Weights of a small GPT-style language model, trained from scratch on English Wikipedia.
Size: width 256, 2 heads of 128, MLP 1344 GeGLU, 12.5M parameters.
Architecture: RMSNorm before each block, rotary positions, no biases in attention or MLP, tied embeddings.
Training: a variant of SOAP for these matrices, 716M tokens, 2319 steps.
Each number is 50 + 12 x the weight over its row's rms, rounded and kept within 0 to 99. Layers, rows and columns count from 0. The size before them is the row's rms in percent of the matrix's.

# gate: layer 4 MLP gate, 1344x256, rms 0.0736, rows 608-616, columns 0-255
# up: layer 4 MLP up, 1344x256, rms 0.0762, rows 608-616, columns 0-255
# down: layer 4 MLP down (transposed), 1344x256, rms 0.0662, rows 608-616, columns 0-255
gate608 096:42 47 57 60 65 38 63 49 41 55 46 44 28 67 31 71 46 30 45 41 57 37 59 45 56 40 37 57 55 46 57 36 42 59 35 58 41 47 57 41 58 53 56 46 38 35 43 49 45 56 41 46 60 32 39 35 68 46 56 59 78 56 71 47 64 67 37 82 55 41 30 35 52 73 54 35 46 64 35 36 43 55 46 52 42 53 68 45 64 43 55 60 60 57 54 54 50 63 55 61 61 67 65 56 53 53 58 55 64 55 47 58 56 46 43 60 43 42 73 48 50 63 48 72 67 53 58 44 38 54 50 53 55 32 52 39 51 72 68 49 27 27 44 61 49 49 52 67 30 37 53 73 80 77 28 37 49 66 43 56 68 47 49 54 44 41 62 40 51 52 35 47 51 53 59 40 57 41 37 42 55 53 40 30 47 37 42 40 57 41 34 76 46 47 66 43 12 71 59 37 64 51 71 60 50 50 55 61 63 53 29 34 40 47 72 90 43 40 51 53 64 61 44 46 33 38 41 44 53 70 48 62 64 52 61 53 35 48 48 47 59 27 68 60 38 52 33 64 56 67 60 47 55 50 49 45
up608 096:77 55 40 42 43 49 42 57 26 66 36 40 40 45 37 60 50 51 62 57 46 53 72 62 63 51 38 32 78 47 36 49 54 44 33 64 37 35 59 52 43 48 43 53 71 53 55 40 64 54 32 43 26 43 48 56 61 33 63 33 67 48 49 55 48 30 31 58 41 66 54 46 38 38 62 43 79 54 57 73 45 41 70 45 41 64 31 52 32 61 69 49 44 23 47 34 57 45 66 53 40 60 33 54 56 73 60 43 56 41 45 49 40 72 38 57 30 62 54 54 59 38 75 38 64 60 38 63 43 50 40 41 49 35 22 58 37 50 40 64 67 63 51 24 25 55 29 58 51 50 36 35 53 43 49 66 57 49 51 39 39 66 55 41 42 64 56 67 47 61 38 51 56 20 63 62 50 54 62 38 35 52 63 46 50 47 39 37 36 43 44 36 48 42 48 74 60 52 46 41 54 54 51 58 53 72 51 51 54 62 49 39 72 37 43 42 45 46 50 62 58 61 42 36 55 44 69 67 47 49 48 50 43 45 44 83 53 60 44 39 39 70 63 28 36 46 71 43 51 46 61 67 53 49 30 46
down608 096:24 32 57 40 70 60 74 47 68 55 60 44 38 53 44 47 53 60 43 42 51 64 60 37 45 49 65 58 50 42 60 75 44 60 42 44 62 70 45 33 31 48 47 41 50 38 46 35 53 53 55 57 51 43 44 38 41 61 37 60 71 37 52 44 55 62 45 69 48 36 34 67 64 65 35 48 38 49 54 38 49 45 26 51 43 48 32 48 43 47 32 54 45 53 70 50 46 39 48 63 62 46 74 38 33 21 59 52 48 47 42 63 61 56 56 50 46 25 61 42 27 63 12 66 58 67 52 29 62 28 68 55 67 63 39 32 54 66 56 45 48 43 40 63 44 43 43 48 61 41 22 72 64 64 32 57 37 65 60 41 52 61 33 74 51 27 62 53 65 39 50 32 27 57 47 57 51 51 38 39 57 56 44 54 61 42 58 56 35 38 60 49 46 55 66 37 38 49 40 52 37 44 31 62 47 44 43 41 63 61 42 47 51 39 49 69 62 50 58 59 65 48 56 81 57 56 58 52 45 56 39 44 47 55 66 44 64 42 51 57 67 31 53 54 72 72 44 53 39 83 63 43 57 58 42 56
gate609 102:43 50 43 52 17 64 42 43 44 32 44 39 31 47 60 39 37 35 71 31 56 48 38 62 42 40 34 42 65 52 31 39 36 49 56 41 52 41 38 44 37 62 59 52 29 46 59 71 53 55 40 34 68 50 57 60 56 56 63 30 62 49 53 60 66 63 36 46 35 40 58 53 59 55 81 48 67 42 58 52 22 47 58 40 46 42 66 45 29 54 42 49 53 50 46 52 54 79 56 49 56 57 59 32 29 43 56 56 42 61 31 60 65 50 60 52 37 61 62 52 56 58 29 58 58 60 58 40 69 47 64 47 61 24 47 50 46 76 35 60 44 50 68 56 83 36 38 45 56 58 40 47 56 48 74 51 53 72 61 59 57 48 55 64 68 33 48 59 41 42 52 44 45 51 82 34 42 49 67 38 61 41 56 63 47 69 57 40 58 48 26 61 60 45 31 50 34 44 64 62 35 63 37 42 56 50 53 47 57 66 53 39 57 38 52 44 50 36 48 26 64 78 48 39 59 45 41 46 50 71 57 47 49 53 39 32 66 59 41 34 60 26 48 47 53 37 52 53 73 65 45 49 73 34 45 33
up609 116:54 48 24 38 70 44 56 63 61 44 52 59 50 65 63 56 38 40 40 26 49 32 36 28 63 33 53 46 46 56 85 64 35 37 50 35 50 39 65 63 26 55 57 53 66 72 42 67 50 47 50 60 41 55 40 63 54 48 44 55 37 64 59 58 42 38 40 45 73 33 50 62 67 46 59 53 43 68 53 24 56 63 75 33 64 34 37 58 55 42 46 59 45 44 48 54 44 51 60 29 53 55 54 57 44 65 42 45 48 33 54 69 49 61 50 37 64 31 31 43 48 48 60 61 69 68 39 30 44 37 61 43 40 56 57 54 47 20 51 57 35 62 34 63 67 45 46 39 55 56 46 38 29 49 37 68 44 28 63 43 53 51 45 55 73 51 66 39 67 46 65 66 52 54 53 51 39 48 59 58 50 53 54 59 41 40 43 71 34 50 47 66 62 47 40 47 43 77 46 55 68 46 48 46 35 63 68 53 36 54 54 59 75 60 55 73 64 65 63 63 65 43 30 47 68 35 68 42 72 43 32 58 58 52 51 60 51 67 44 46 63 48 42 49 45 31 58 38 51 40 52 54 42 73 74 49
down609 111:51 41 17 66 54 49 58 50 83 70 61 48 57 46 58 53 41 50 37 66 56 45 38 27 47 33 21 51 44 66 54 40 62 25 48 44 51 71 80 45 55 59 23 38 48 71 56 52 40 50 43 31 53 35 62 62 28 61 48 65 43 40 65 45 41 46 42 67 43 58 57 54 74 32 48 69 71 44 31 45 56 45 57 54 32 37 39 51 64 30 57 53 41 54 36 56 47 51 60 65 57 61 53 56 53 66 58 54 60 56 48 66 57 39 56 72 45 48 58 63 52 49 46 27 53 62 25 45 57 41 56 52 67 58 42 38 42 34 57 27 54 39 48 72 51 65 71 63 42 67 44 42 55 48 49 58 28 48 35 50 45 44 50 47 55 53 67 70 39 37 30 56 57 76 37 60 54 73 59 62 50 44 47 46 53 65 43 57 25 38 57 30 49 55 31 73 57 56 37 46 53 41 50 67 37 41 72 51 40 30 47 52 48 51 61 44 59 69 34 74 44 33 55 64 43 53 64 61 55 48 59 50 39 44 48 33 41 65 68 60 43 69 42 44 58 57 49 51 57 39 50 45 53 66 49 61
gate610 104:34 42 66 34 50 59 47 42 41 63 48 45 48 24 58 60 42 27 35 63 35 51 62 51 38 63 29 65 38 44 54 50 71 37 52 58 55 48 60 53 47 46 39 24 61 45 40 61 50 42 55 45 56 34 60 35 43 39 56 51 47 38 51 31 61 55 54 52 40 38 64 55 41 42 65 41 37 54 30 42 65 45 41 62 45 50 34 66 57 74 56 31 29 51 56 41 29 43 53 48 53 64 67 49 48 68 37 52 53 45 66 61 50 70 51 32 31 49 79 46 53 86 48 69 45 61 39 48 36 53 39 39 71 44 48 36 47 48 18 60 37 39 40 52 60 41 34 43 51 42 40 44 45 59 68 48 34 51 59 36 40 47 39 49 47 43 30 66 36 32 31 50 52 30 50 47 33 59 62 36 53 43 51 70 47 53 59 58 68 46 34 46 47 46 61 78 49 38 79 21 42 61 66 59 22 44 40 43 60 38 49 69 39 51 32 43 69 45 51 51 35 55 55 46 45 31 39 44 36 51 79 56 46 67 46 61 43 58 38 57 54 58 41 60 60 43 59 39 63 52 67 68 53 59 46 65
up610 102:41 52 39 53 61 43 53 60 27 30 53 55 32 74 40 44 40 55 46 52 38 65 49 55 50 37 56 51 64 26 67 45 26 55 59 62 51 55 48 48 72 53 61 49 23 63 53 48 45 31 58 48 51 65 49 62 60 50 36 74 77 61 46 38 45 76 46 54 55 72 38 63 59 55 64 41 40 54 19 38 43 64 51 55 50 46 41 45 51 30 47 63 64 52 38 55 27 44 51 53 42 34 44 53 59 56 63 32 52 57 53 58 61 51 45 47 38 44 47 52 42 63 31 19 69 58 63 43 34 56 47 31 44 43 64 46 53 65 52 45 35 51 44 55 40 54 40 47 42 56 85 53 63 55 37 64 48 37 27 51 58 48 43 31 46 39 63 49 65 40 42 54 57 46 66 51 68 55 52 36 48 40 68 46 13 56 26 59 47 62 50 29 36 27 54 33 51 64 32 64 59 58 47 52 26 65 45 40 40 58 48 58 39 64 39 53 61 37 47 64 23 47 50 77 41 41 33 47 67 56 51 66 56 46 45 42 55 55 62 30 30 44 35 45 40 32 53 53 62 44 36 49 57 44 62 33
down610 108:23 44 57 45 49 58 38 35 63 69 71 50 66 47 48 48 53 50 44 38 59 67 51 32 64 68 52 72 53 62 71 30 58 55 49 34 57 51 55 54 44 53 45 35 58 53 58 77 44 45 51 48 45 61 49 53 45 67 46 69 46 40 69 58 45 27 39 69 59 31 66 66 58 56 52 41 47 48 53 61 56 32 61 57 51 43 68 55 59 63 65 53 20 35 62 34 43 37 34 48 67 62 36 45 59 55 50 61 64 45 65 57 63 67 81 57 30 53 62 44 66 60 37 54 46 46 41 45 51 54 42 48 52 42 65 15 37 47 54 33 54 30 44 52 59 46 49 33 45 61 47 59 53 57 55 45 22 60 34 52 73 44 33 70 41 42 25 63 61 48 33 50 57 44 59 47 39 57 50 39 59 31 48 52 34 53 53 47 63 62 48 66 59 50 62 55 57 30 63 66 54 42 33 60 38 26 55 54 53 62 66 63 30 41 48 46 43 51 36 57 57 29 60 45 49 63 38 53 38 66 33 70 49 77 33 63 48 65 44 69 58 49 48 40 47 31 36 63 69 64 49 56 42 55 47 72
gate611 105:65 36 49 64 54 42 63 49 56 45 58 58 53 59 69 32 48 31 54 41 46 50 62 66 59 35 26 50 52 39 34 31 72 55 48 50 28 52 61 52 41 46 35 41 20 58 49 35 58 61 65 36 56 67 44 54 40 56 57 60 61 35 39 69 56 41 53 47 68 69 53 40 41 48 49 35 57 29 31 26 56 42 54 45 45 48 43 66 55 52 79 38 54 62 51 33 48 38 63 59 54 62 41 62 46 49 68 45 29 49 22 52 60 65 48 46 53 66 64 54 52 70 53 63 52 45 59 47 64 54 69 46 57 62 44 51 42 61 71 55 58 65 53 60 54 35 36 46 39 74 38 63 41 54 65 47 41 61 46 58 69 47 55 50 75 63 65 44 52 51 48 65 61 38 57 64 53 35 52 61 59 62 58 58 50 41 52 55 27 67 51 39 60 60 42 77 23 49 53 56 54 33 61 25 36 36 76 60 69 63 43 42 36 41 40 51 57 46 42 52 60 46 45 41 37 57 70 58 62 55 41 27 58 69 37 47 68 53 37 45 42 58 68 68 68 45 46 77 50 57 71 64 61 65 30 47
up611 098:58 35 65 67 32 59 45 49 55 54 58 67 74 59 67 21 50 35 49 11 34 46 54 60 54 53 61 60 41 50 67 39 63 40 87 34 41 44 54 51 35 61 45 36 61 55 43 64 31 44 46 56 55 56 43 45 43 49 52 56 50 34 32 45 48 48 56 39 57 57 51 45 38 43 54 49 52 49 47 46 35 26 55 35 38 47 45 63 53 49 43 41 41 49 63 41 62 54 62 54 40 49 53 65 34 51 59 50 33 44 23 70 53 49 46 41 58 59 59 43 56 66 46 52 69 40 51 36 33 45 47 34 51 45 41 36 53 48 48 30 52 57 47 38 50 36 36 42 52 57 72 41 38 36 38 37 50 60 31 33 51 61 41 45 56 51 13 32 57 44 52 62 62 61 53 53 63 66 50 57 56 36 63 75 40 54 70 57 31 44 47 53 55 35 35 61 43 52 45 49 67 62 71 43 22 54 70 40 37 47 56 51 58 37 40 51 50 36 41 40 60 26 57 65 34 46 69 71 85 49 73 52 51 39 58 47 62 40 34 30 41 59 56 52 43 29 49 63 66 61 25 75 45 56 50 54
down611 098:37 50 44 49 55 48 55 38 58 63 41 35 45 52 70 53 68 36 46 40 63 31 62 62 68 50 40 34 67 37 52 69 67 60 42 49 58 51 46 59 66 46 44 63 43 70 25 53 53 54 30 39 53 52 53 55 42 52 52 45 38 23 66 59 59 33 39 49 44 75 59 67 58 52 51 40 73 66 30 62 61 60 33 65 48 39 46 41 64 41 45 57 34 50 49 45 48 52 54 45 44 39 61 44 67 67 47 43 34 76 51 47 54 43 60 46 59 32 42 56 41 72 46 46 41 51 48 44 63 56 59 70 46 70 65 62 47 39 59 34 59 41 51 56 31 58 69 70 52 47 64 60 46 31 75 51 51 54 58 36 64 40 47 46 48 37 64 64 39 52 60 39 29 58 55 77 55 36 73 65 30 36 70 44 62 41 51 85 32 48 43 65 45 56 59 58 36 39 35 57 53 57 52 52 49 56 42 47 50 33 66 43 28 68 47 41 33 60 65 35 38 54 47 36 42 38 68 59 51 66 28 48 48 46 39 30 36 50 47 55 78 49 47 39 44 57 47 40 56 75 65 33 53 21 50 39
gate612 101:31 55 54 47 65 39 42 71 63 60 36 55 47 38 28 44 56 55 40 47 37 56 50 46 42 49 68 46 30 54 46 49 34 58 51 31 55 55 46 58 56 54 48 30 53 57 56 57 49 52 52 65 62 32 47 53 63 57 60 52 46 50 45 51 51 40 24 41 54 24 58 56 56 43 60 30 59 50 42 64 65 47 34 46 48 48 51 58 56 44 46 49 49 37 59 25 50 41 36 47 55 40 57 50 47 47 50 58 65 70 67 62 54 54 32 50 55 48 34 53 56 56 60 41 54 46 75 58 55 42 41 63 59 55 35 61 60 53 67 69 80 39 51 68 44 49 53 50 38 65 66 69 58 33 40 50 40 47 55 58 65 40 56 60 70 68 45 23 39 79 66 26 52 32 32 65 57 36 46 63 19 44 65 61 41 49 45 39 43 41 53 61 33 50 41 65 47 52 45 64 52 27 56 75 62 53 34 57 45 09 47 23 48 59 37 26 42 64 55 24 42 58 40 80 50 47 54 38 46 37 53 50 63 38 25 57 48 61 58 37 53 51 30 65 58 43 80 46 43 52 62 56 47 43 49 27
up612 106:71 66 52 37 59 55 45 51 66 30 72 48 62 40 36 46 36 49 49 38 50 51 38 38 50 61 71 41 54 62 53 51 54 51 63 64 32 59 51 29 66 36 62 50 34 48 52 49 46 46 45 50 71 53 45 37 58 57 39 54 31 63 36 38 46 55 37 26 28 38 67 66 62 41 23 62 54 54 53 60 43 52 28 42 37 45 42 51 47 62 36 52 49 34 40 60 39 48 49 45 47 44 37 73 26 40 66 54 46 79 66 28 36 49 74 45 44 37 47 47 56 41 56 34 49 57 33 54 45 63 47 53 36 42 38 24 58 36 56 42 69 49 43 43 36 55 47 67 51 58 47 35 50 13 65 84 48 47 20 57 35 49 60 52 59 57 57 43 46 66 44 70 42 67 46 58 45 50 50 48 25 51 67 62 51 57 50 49 55 47 80 77 46 43 35 71 66 29 44 38 43 65 42 68 39 54 27 54 56 36 49 44 49 69 52 51 55 46 70 60 63 52 38 74 63 57 60 45 35 50 50 50 41 57 42 35 45 52 61 42 57 46 59 48 52 58 49 53 56 34 43 25 45 49 50 37
down612 111:35 67 72 45 52 31 40 48 55 53 51 48 44 35 59 57 41 38 45 25 41 42 17 54 46 37 47 35 37 52 67 52 43 43 41 65 56 58 52 59 61 32 50 35 50 44 55 41 36 57 40 82 50 42 51 48 79 41 72 59 36 46 50 42 58 62 52 78 46 73 46 62 47 44 36 52 36 58 45 37 47 34 49 64 41 55 55 38 62 57 34 70 50 64 52 71 37 47 41 48 45 48 33 32 45 64 41 24 51 61 59 41 25 54 41 67 50 64 43 37 61 63 60 54 30 53 52 65 43 45 35 54 45 40 52 50 38 44 48 39 53 50 43 47 53 41 45 40 45 67 55 58 26 35 55 46 45 64 37 29 50 58 37 40 54 61 52 53 53 54 62 69 47 55 45 57 61 69 53 61 58 58 86 40 50 53 57 62 34 49 64 67 42 88 70 57 63 44 41 56 56 38 37 39 53 59 42 14 56 32 55 44 41 61 65 44 63 36 50 55 43 65 69 45 54 61 47 61 36 55 29 57 75 63 38 42 46 50 33 38 47 37 42 59 51 60 39 51 81 50 32 53 57 42 32 46
gate613 101:55 44 63 33 46 51 63 56 63 44 45 65 65 40 60 46 67 30 53 61 55 38 41 49 65 76 46 55 62 42 43 55 30 61 44 60 40 48 75 18 71 53 56 30 58 48 49 70 35 46 61 40 54 53 35 53 53 63 47 57 52 64 55 65 58 52 46 36 42 41 35 43 43 65 56 58 58 49 56 39 34 45 47 42 54 51 71 50 34 39 48 38 30 50 45 38 57 41 52 52 48 40 56 61 45 62 52 56 71 46 50 53 51 46 54 41 43 48 55 33 59 29 41 72 45 36 60 46 63 32 58 55 84 56 80 42 28 40 47 59 52 61 47 63 50 48 75 72 54 68 37 59 78 50 48 51 82 56 61 65 51 41 48 48 43 65 72 47 51 36 37 57 57 40 59 61 67 54 55 65 45 70 58 36 24 50 52 33 76 54 71 43 53 58 52 48 26 43 26 34 44 56 46 66 50 34 37 26 83 36 50 42 37 64 56 50 62 37 49 62 61 41 65 47 44 30 53 51 23 49 55 64 39 61 60 36 59 46 53 52 41 44 54 48 50 53 59 45 30 63 35 56 30 52 45 51
up613 107:22 41 56 47 66 57 53 33 44 42 50 50 52 39 69 53 55 50 43 42 37 49 46 51 57 33 42 53 40 55 59 72 57 33 45 69 60 49 52 64 34 50 34 54 60 48 43 53 38 44 47 83 61 58 59 55 44 35 49 67 45 42 57 45 54 33 46 69 47 43 52 49 39 52 42 55 37 36 70 20 44 60 34 53 48 36 64 45 32 63 65 45 45 58 34 63 73 56 26 63 55 64 41 56 42 44 50 67 49 44 52 29 49 54 42 40 65 58 49 16 49 59 56 54 40 39 58 62 49 57 45 46 56 39 37 60 43 51 63 44 71 46 46 61 54 33 28 44 38 36 33 51 31 30 63 42 31 66 69 54 33 32 35 50 35 39 36 59 36 42 46 57 53 45 70 75 55 80 63 26 48 49 32 35 56 65 55 49 40 65 85 49 59 54 44 60 53 32 48 59 36 32 33 50 39 53 64 53 37 49 70 71 77 36 43 39 68 32 48 42 39 37 50 72 64 50 70 62 49 47 48 55 58 62 44 51 41 50 32 59 62 37 41 44 63 45 45 52 59 50 41 54 68 51 41 59
down613 089:48 49 40 50 42 30 48 40 53 54 75 35 39 73 67 51 42 61 53 74 51 57 25 46 54 46 27 32 49 57 54 52 51 41 35 49 67 37 38 57 42 56 54 70 50 58 41 36 74 25 48 56 33 56 68 67 58 64 50 33 45 39 53 66 51 66 38 44 46 40 49 59 51 43 54 47 57 52 11 39 66 46 43 36 36 67 41 48 62 48 35 42 63 53 45 38 48 44 25 54 42 47 44 48 60 68 50 39 46 63 58 35 69 52 43 40 42 28 45 71 43 43 27 56 63 61 42 63 58 63 51 56 46 57 55 59 56 48 52 56 63 66 48 44 53 53 48 38 67 55 47 59 46 32 60 41 59 41 62 88 52 70 66 33 36 50 43 49 42 53 47 51 35 47 58 52 31 45 49 74 54 28 57 58 44 42 79 41 60 52 46 62 75 47 50 45 64 62 57 45 55 60 64 44 43 59 56 44 70 73 36 44 54 46 32 43 42 63 33 22 44 57 70 49 52 58 60 55 51 43 59 41 63 55 57 42 57 66 53 40 41 33 83 66 53 53 32 44 35 50 76 35 40 51 57 26
gate614 103:57 40 37 39 30 57 43 42 53 64 30 52 41 49 59 54 36 48 63 55 57 63 60 45 61 47 22 44 48 43 41 44 39 40 57 59 66 31 51 59 45 63 54 43 16 74 43 51 54 64 40 46 47 39 53 49 45 49 53 39 33 35 40 58 64 49 58 45 56 61 51 38 40 48 40 64 54 46 38 35 56 52 58 59 21 50 50 76 55 65 59 61 44 43 57 55 55 43 36 49 45 70 65 32 62 56 62 62 47 33 67 38 42 56 45 64 35 54 27 35 35 53 54 47 45 57 31 59 57 63 40 36 48 61 55 68 69 45 43 60 48 73 64 62 36 72 41 41 54 66 43 39 37 52 33 30 34 44 57 50 54 48 69 60 47 64 56 59 42 45 31 67 65 58 34 48 44 32 40 49 39 45 52 27 47 60 47 61 54 53 40 39 41 38 74 32 43 57 64 64 37 63 71 50 74 58 30 56 69 34 46 74 55 65 40 46 53 54 41 30 52 39 51 46 64 34 31 61 69 48 55 53 33 29 63 64 65 66 51 66 74 40 64 55 68 57 67 44 55 37 68 75 67 52 46 40
up614 102:47 49 54 42 35 58 50 38 31 53 51 60 60 49 52 43 74 39 40 43 67 46 46 45 50 37 53 57 36 57 45 40 63 62 38 65 49 25 60 57 52 63 52 30 53 47 80 30 64 39 61 43 46 65 45 58 48 73 42 43 57 59 30 40 51 58 52 66 55 55 56 70 14 39 23 38 59 49 29 67 55 70 54 63 40 60 39 65 23 48 64 42 58 34 26 46 45 25 39 38 44 50 50 45 32 24 47 48 44 54 47 29 54 36 53 36 42 40 45 46 46 53 63 69 48 55 42 60 26 47 52 42 66 46 45 60 46 49 52 75 27 61 42 47 41 57 66 49 36 39 51 63 39 59 62 61 47 33 56 67 54 52 42 59 42 21 59 51 47 32 40 48 59 70 34 47 47 57 55 50 47 62 36 57 47 42 67 49 63 63 68 31 66 59 44 56 73 37 70 33 41 64 33 46 39 27 49 48 54 37 47 50 43 71 37 50 32 49 65 54 42 42 55 38 57 46 27 45 45 36 64 70 53 59 55 67 54 40 47 37 42 40 51 75 55 40 43 58 46 40 42 33 54 29 47 37
down614 113:62 55 71 43 17 45 52 47 49 37 58 46 70 63 50 79 41 48 56 47 59 36 35 46 50 51 61 47 60 30 43 46 54 55 54 47 41 52 58 51 51 43 45 42 30 42 31 40 55 60 59 59 62 45 43 50 58 60 27 70 35 46 42 65 91 39 61 52 74 31 40 51 62 41 66 37 46 38 28 55 50 46 53 46 41 38 44 57 72 53 53 63 63 71 51 37 56 55 59 45 62 44 50 72 63 77 41 45 47 46 58 40 65 40 68 44 53 57 49 56 47 55 44 41 43 51 62 66 52 60 61 55 60 23 55 67 42 71 55 54 29 46 34 45 52 58 62 56 62 56 56 46 50 55 44 54 54 46 46 41 35 35 56 40 66 43 73 72 25 52 46 33 51 60 62 44 39 35 48 31 23 63 48 31 37 52 47 48 69 39 31 56 30 84 18 45 38 42 42 48 65 39 38 44 41 29 44 51 53 52 48 39 60 79 42 47 50 35 48 33 57 51 52 61 41 65 51 64 43 76 48 52 35 47 33 31 50 50 62 42 52 36 43 41 51 46 62 52 48 60 66 62 63 50 71 51
gate615 097:43 50 60 54 48 54 51 77 34 45 39 61 68 46 49 85 65 48 69 69 56 45 59 53 76 59 55 41 62 49 58 45 45 48 58 44 44 49 48 33 63 54 55 39 68 40 45 36 35 44 53 51 48 42 39 44 70 57 62 44 61 31 45 46 49 49 25 38 46 59 49 65 63 56 44 48 50 24 54 44 33 48 66 67 55 55 48 62 25 66 46 70 58 51 34 36 48 56 55 83 52 54 42 39 58 54 28 61 38 17 52 56 41 37 29 46 36 32 48 54 53 61 69 29 52 61 60 42 42 67 58 50 41 60 53 39 69 53 45 66 37 38 37 46 38 61 35 61 45 47 46 69 42 52 75 51 50 42 45 57 50 38 32 48 37 63 66 62 45 36 40 57 59 71 30 51 50 37 38 53 60 42 63 79 59 78 59 47 45 39 67 64 63 66 54 33 47 34 59 58 63 64 46 63 41 32 48 75 32 51 47 56 30 60 47 45 38 63 47 31 50 22 56 36 50 27 54 53 45 58 47 51 60 74 49 63 54 35 52 52 52 59 41 30 47 50 56 29 49 53 43 55 60 69 58 58
up615 093:54 51 58 33 31 52 57 49 46 43 66 48 48 54 54 59 74 56 47 59 43 42 70 64 47 48 56 41 27 70 65 53 53 71 51 55 53 44 50 55 47 54 64 67 39 43 44 49 51 51 43 42 49 37 67 52 38 46 50 49 39 49 46 33 42 48 44 61 52 62 39 55 48 41 42 37 67 61 61 53 59 35 39 51 70 77 75 59 23 42 51 43 60 44 65 58 43 36 41 38 47 44 52 48 67 65 43 53 23 39 28 22 32 49 58 51 43 21 48 46 57 43 51 52 41 48 64 38 63 57 37 41 37 55 40 47 50 49 69 56 57 46 38 72 70 55 41 60 57 58 49 41 67 50 42 72 31 33 56 70 50 67 55 62 53 80 09 48 69 65 47 45 28 41 46 44 45 33 83 63 35 35 52 57 29 46 53 49 61 44 40 73 58 60 54 63 55 32 53 39 65 12 43 47 77 56 37 39 33 62 56 60 74 42 45 68 52 57 25 56 62 36 50 43 44 53 45 43 51 45 45 66 50 43 61 47 60 47 44 38 56 41 48 31 43 45 45 52 38 45 49 61 47 59 35 54
down615 097:61 38 81 71 67 57 54 53 45 38 60 43 50 30 48 38 45 44 31 45 56 41 40 51 39 23 55 58 69 46 50 47 45 37 59 52 57 65 49 48 51 48 64 48 65 25 54 84 42 43 46 62 51 53 45 46 45 49 51 62 64 61 57 58 59 52 61 48 64 38 56 57 36 83 56 76 54 52 53 36 37 58 57 41 47 32 32 60 56 45 46 50 35 39 53 22 52 49 41 46 71 73 68 40 20 41 45 55 81 46 78 63 58 45 38 72 65 60 47 53 43 43 55 51 56 51 65 60 39 43 40 52 44 37 39 49 56 40 53 48 43 40 46 37 58 69 49 46 53 48 50 38 32 66 54 38 66 61 51 42 54 32 48 53 47 38 66 49 27 33 70 39 67 48 35 54 48 54 35 40 53 52 26 49 38 60 62 54 54 52 69 51 61 38 41 23 40 62 65 46 51 84 36 40 46 65 47 54 79 54 35 37 45 38 59 48 64 68 12 44 56 65 50 49 61 49 53 31 50 45 42 61 63 56 39 57 48 44 64 64 44 52 43 44 51 40 57 55 61 28 52 65 62 41 54 44
gate616 108:40 44 61 56 46 43 74 57 55 40 59 60 38 41 52 47 40 26 54 38 53 37 53 41 52 29 57 42 51 52 43 54 53 33 59 41 44 55 41 64 44 50 60 47 51 55 55 53 55 38 57 67 48 38 46 36 38 47 63 29 36 34 46 59 55 52 49 53 28 46 44 46 23 53 60 67 42 48 51 52 50 46 54 41 71 41 48 74 47 55 54 55 60 45 56 43 24 44 53 39 48 43 55 51 49 57 40 45 48 46 53 70 51 46 29 39 37 46 35 83 52 52 53 50 55 58 53 47 34 54 79 44 37 33 42 45 70 54 55 57 56 56 58 36 35 33 47 48 68 63 78 50 61 45 64 35 54 48 76 52 23 48 37 63 52 61 51 43 53 65 19 60 55 63 53 71 37 44 13 59 47 53 50 58 48 63 68 45 66 57 40 58 45 82 70 47 45 31 45 57 55 71 37 57 82 56 58 27 45 44 62 53 50 55 58 39 24 38 42 46 46 64 70 53 39 58 25 55 43 58 34 69 54 62 54 36 72 44 43 39 47 58 58 83 65 39 40 49 60 47 62 67 32 36 39 67
up616 105:50 43 38 28 41 58 47 56 52 38 35 37 54 54 54 54 76 47 63 19 44 63 71 69 51 49 55 53 56 56 77 57 42 42 35 65 48 55 54 59 29 51 50 44 48 24 55 61 45 66 46 59 27 62 52 80 57 36 34 30 68 49 35 66 56 66 38 63 57 47 39 35 65 48 34 47 38 50 53 85 52 23 63 52 56 39 58 67 59 43 38 68 41 54 49 53 53 50 50 70 56 53 56 47 39 54 56 65 49 53 53 46 56 32 65 52 47 48 39 51 62 45 61 80 35 65 43 31 51 35 46 39 40 46 46 36 52 57 32 55 40 45 70 48 53 17 42 33 48 36 42 33 58 39 56 48 28 63 63 57 68 49 60 34 38 35 46 50 55 50 66 41 48 75 49 56 46 44 45 36 57 55 54 49 31 27 45 52 24 34 46 56 59 52 59 48 67 50 45 36 39 56 51 30 36 57 55 39 49 48 61 69 46 66 78 31 51 55 37 56 51 43 47 48 48 63 53 42 60 57 72 38 25 54 44 48 36 39 58 58 35 47 40 40 54 38 54 55 55 53 52 63 20 32 33 50
down616 113:40 57 57 62 56 59 49 72 37 47 62 54 48 55 58 36 43 61 44 55 53 63 40 36 51 47 48 62 56 54 47 41 39 80 47 46 62 49 84 41 38 46 59 67 61 43 50 38 48 73 33 38 59 39 31 51 51 33 65 85 45 55 31 48 70 18 53 57 50 46 36 42 63 44 59 38 41 59 57 62 69 49 36 65 38 33 65 46 57 59 22 38 20 70 42 45 70 46 35 29 64 54 50 53 59 48 62 31 34 40 42 50 38 34 57 73 52 53 42 64 36 58 47 61 44 31 54 47 74 58 54 78 55 56 55 70 37 38 43 50 59 60 27 53 69 57 57 66 57 63 42 69 42 61 45 39 70 37 39 59 48 48 43 55 65 57 49 67 51 59 53 32 52 54 27 48 62 48 56 62 62 49 58 50 42 49 49 53 49 64 55 42 54 41 52 63 66 28 46 71 50 32 65 55 46 29 31 59 64 60 53 53 57 36 34 57 35 58 46 58 62 48 56 45 44 36 29 69 43 48 51 40 48 76 61 58 30 52 52 40 59 49 58 47 44 38 75 43 47 64 44 48 41 65 44 49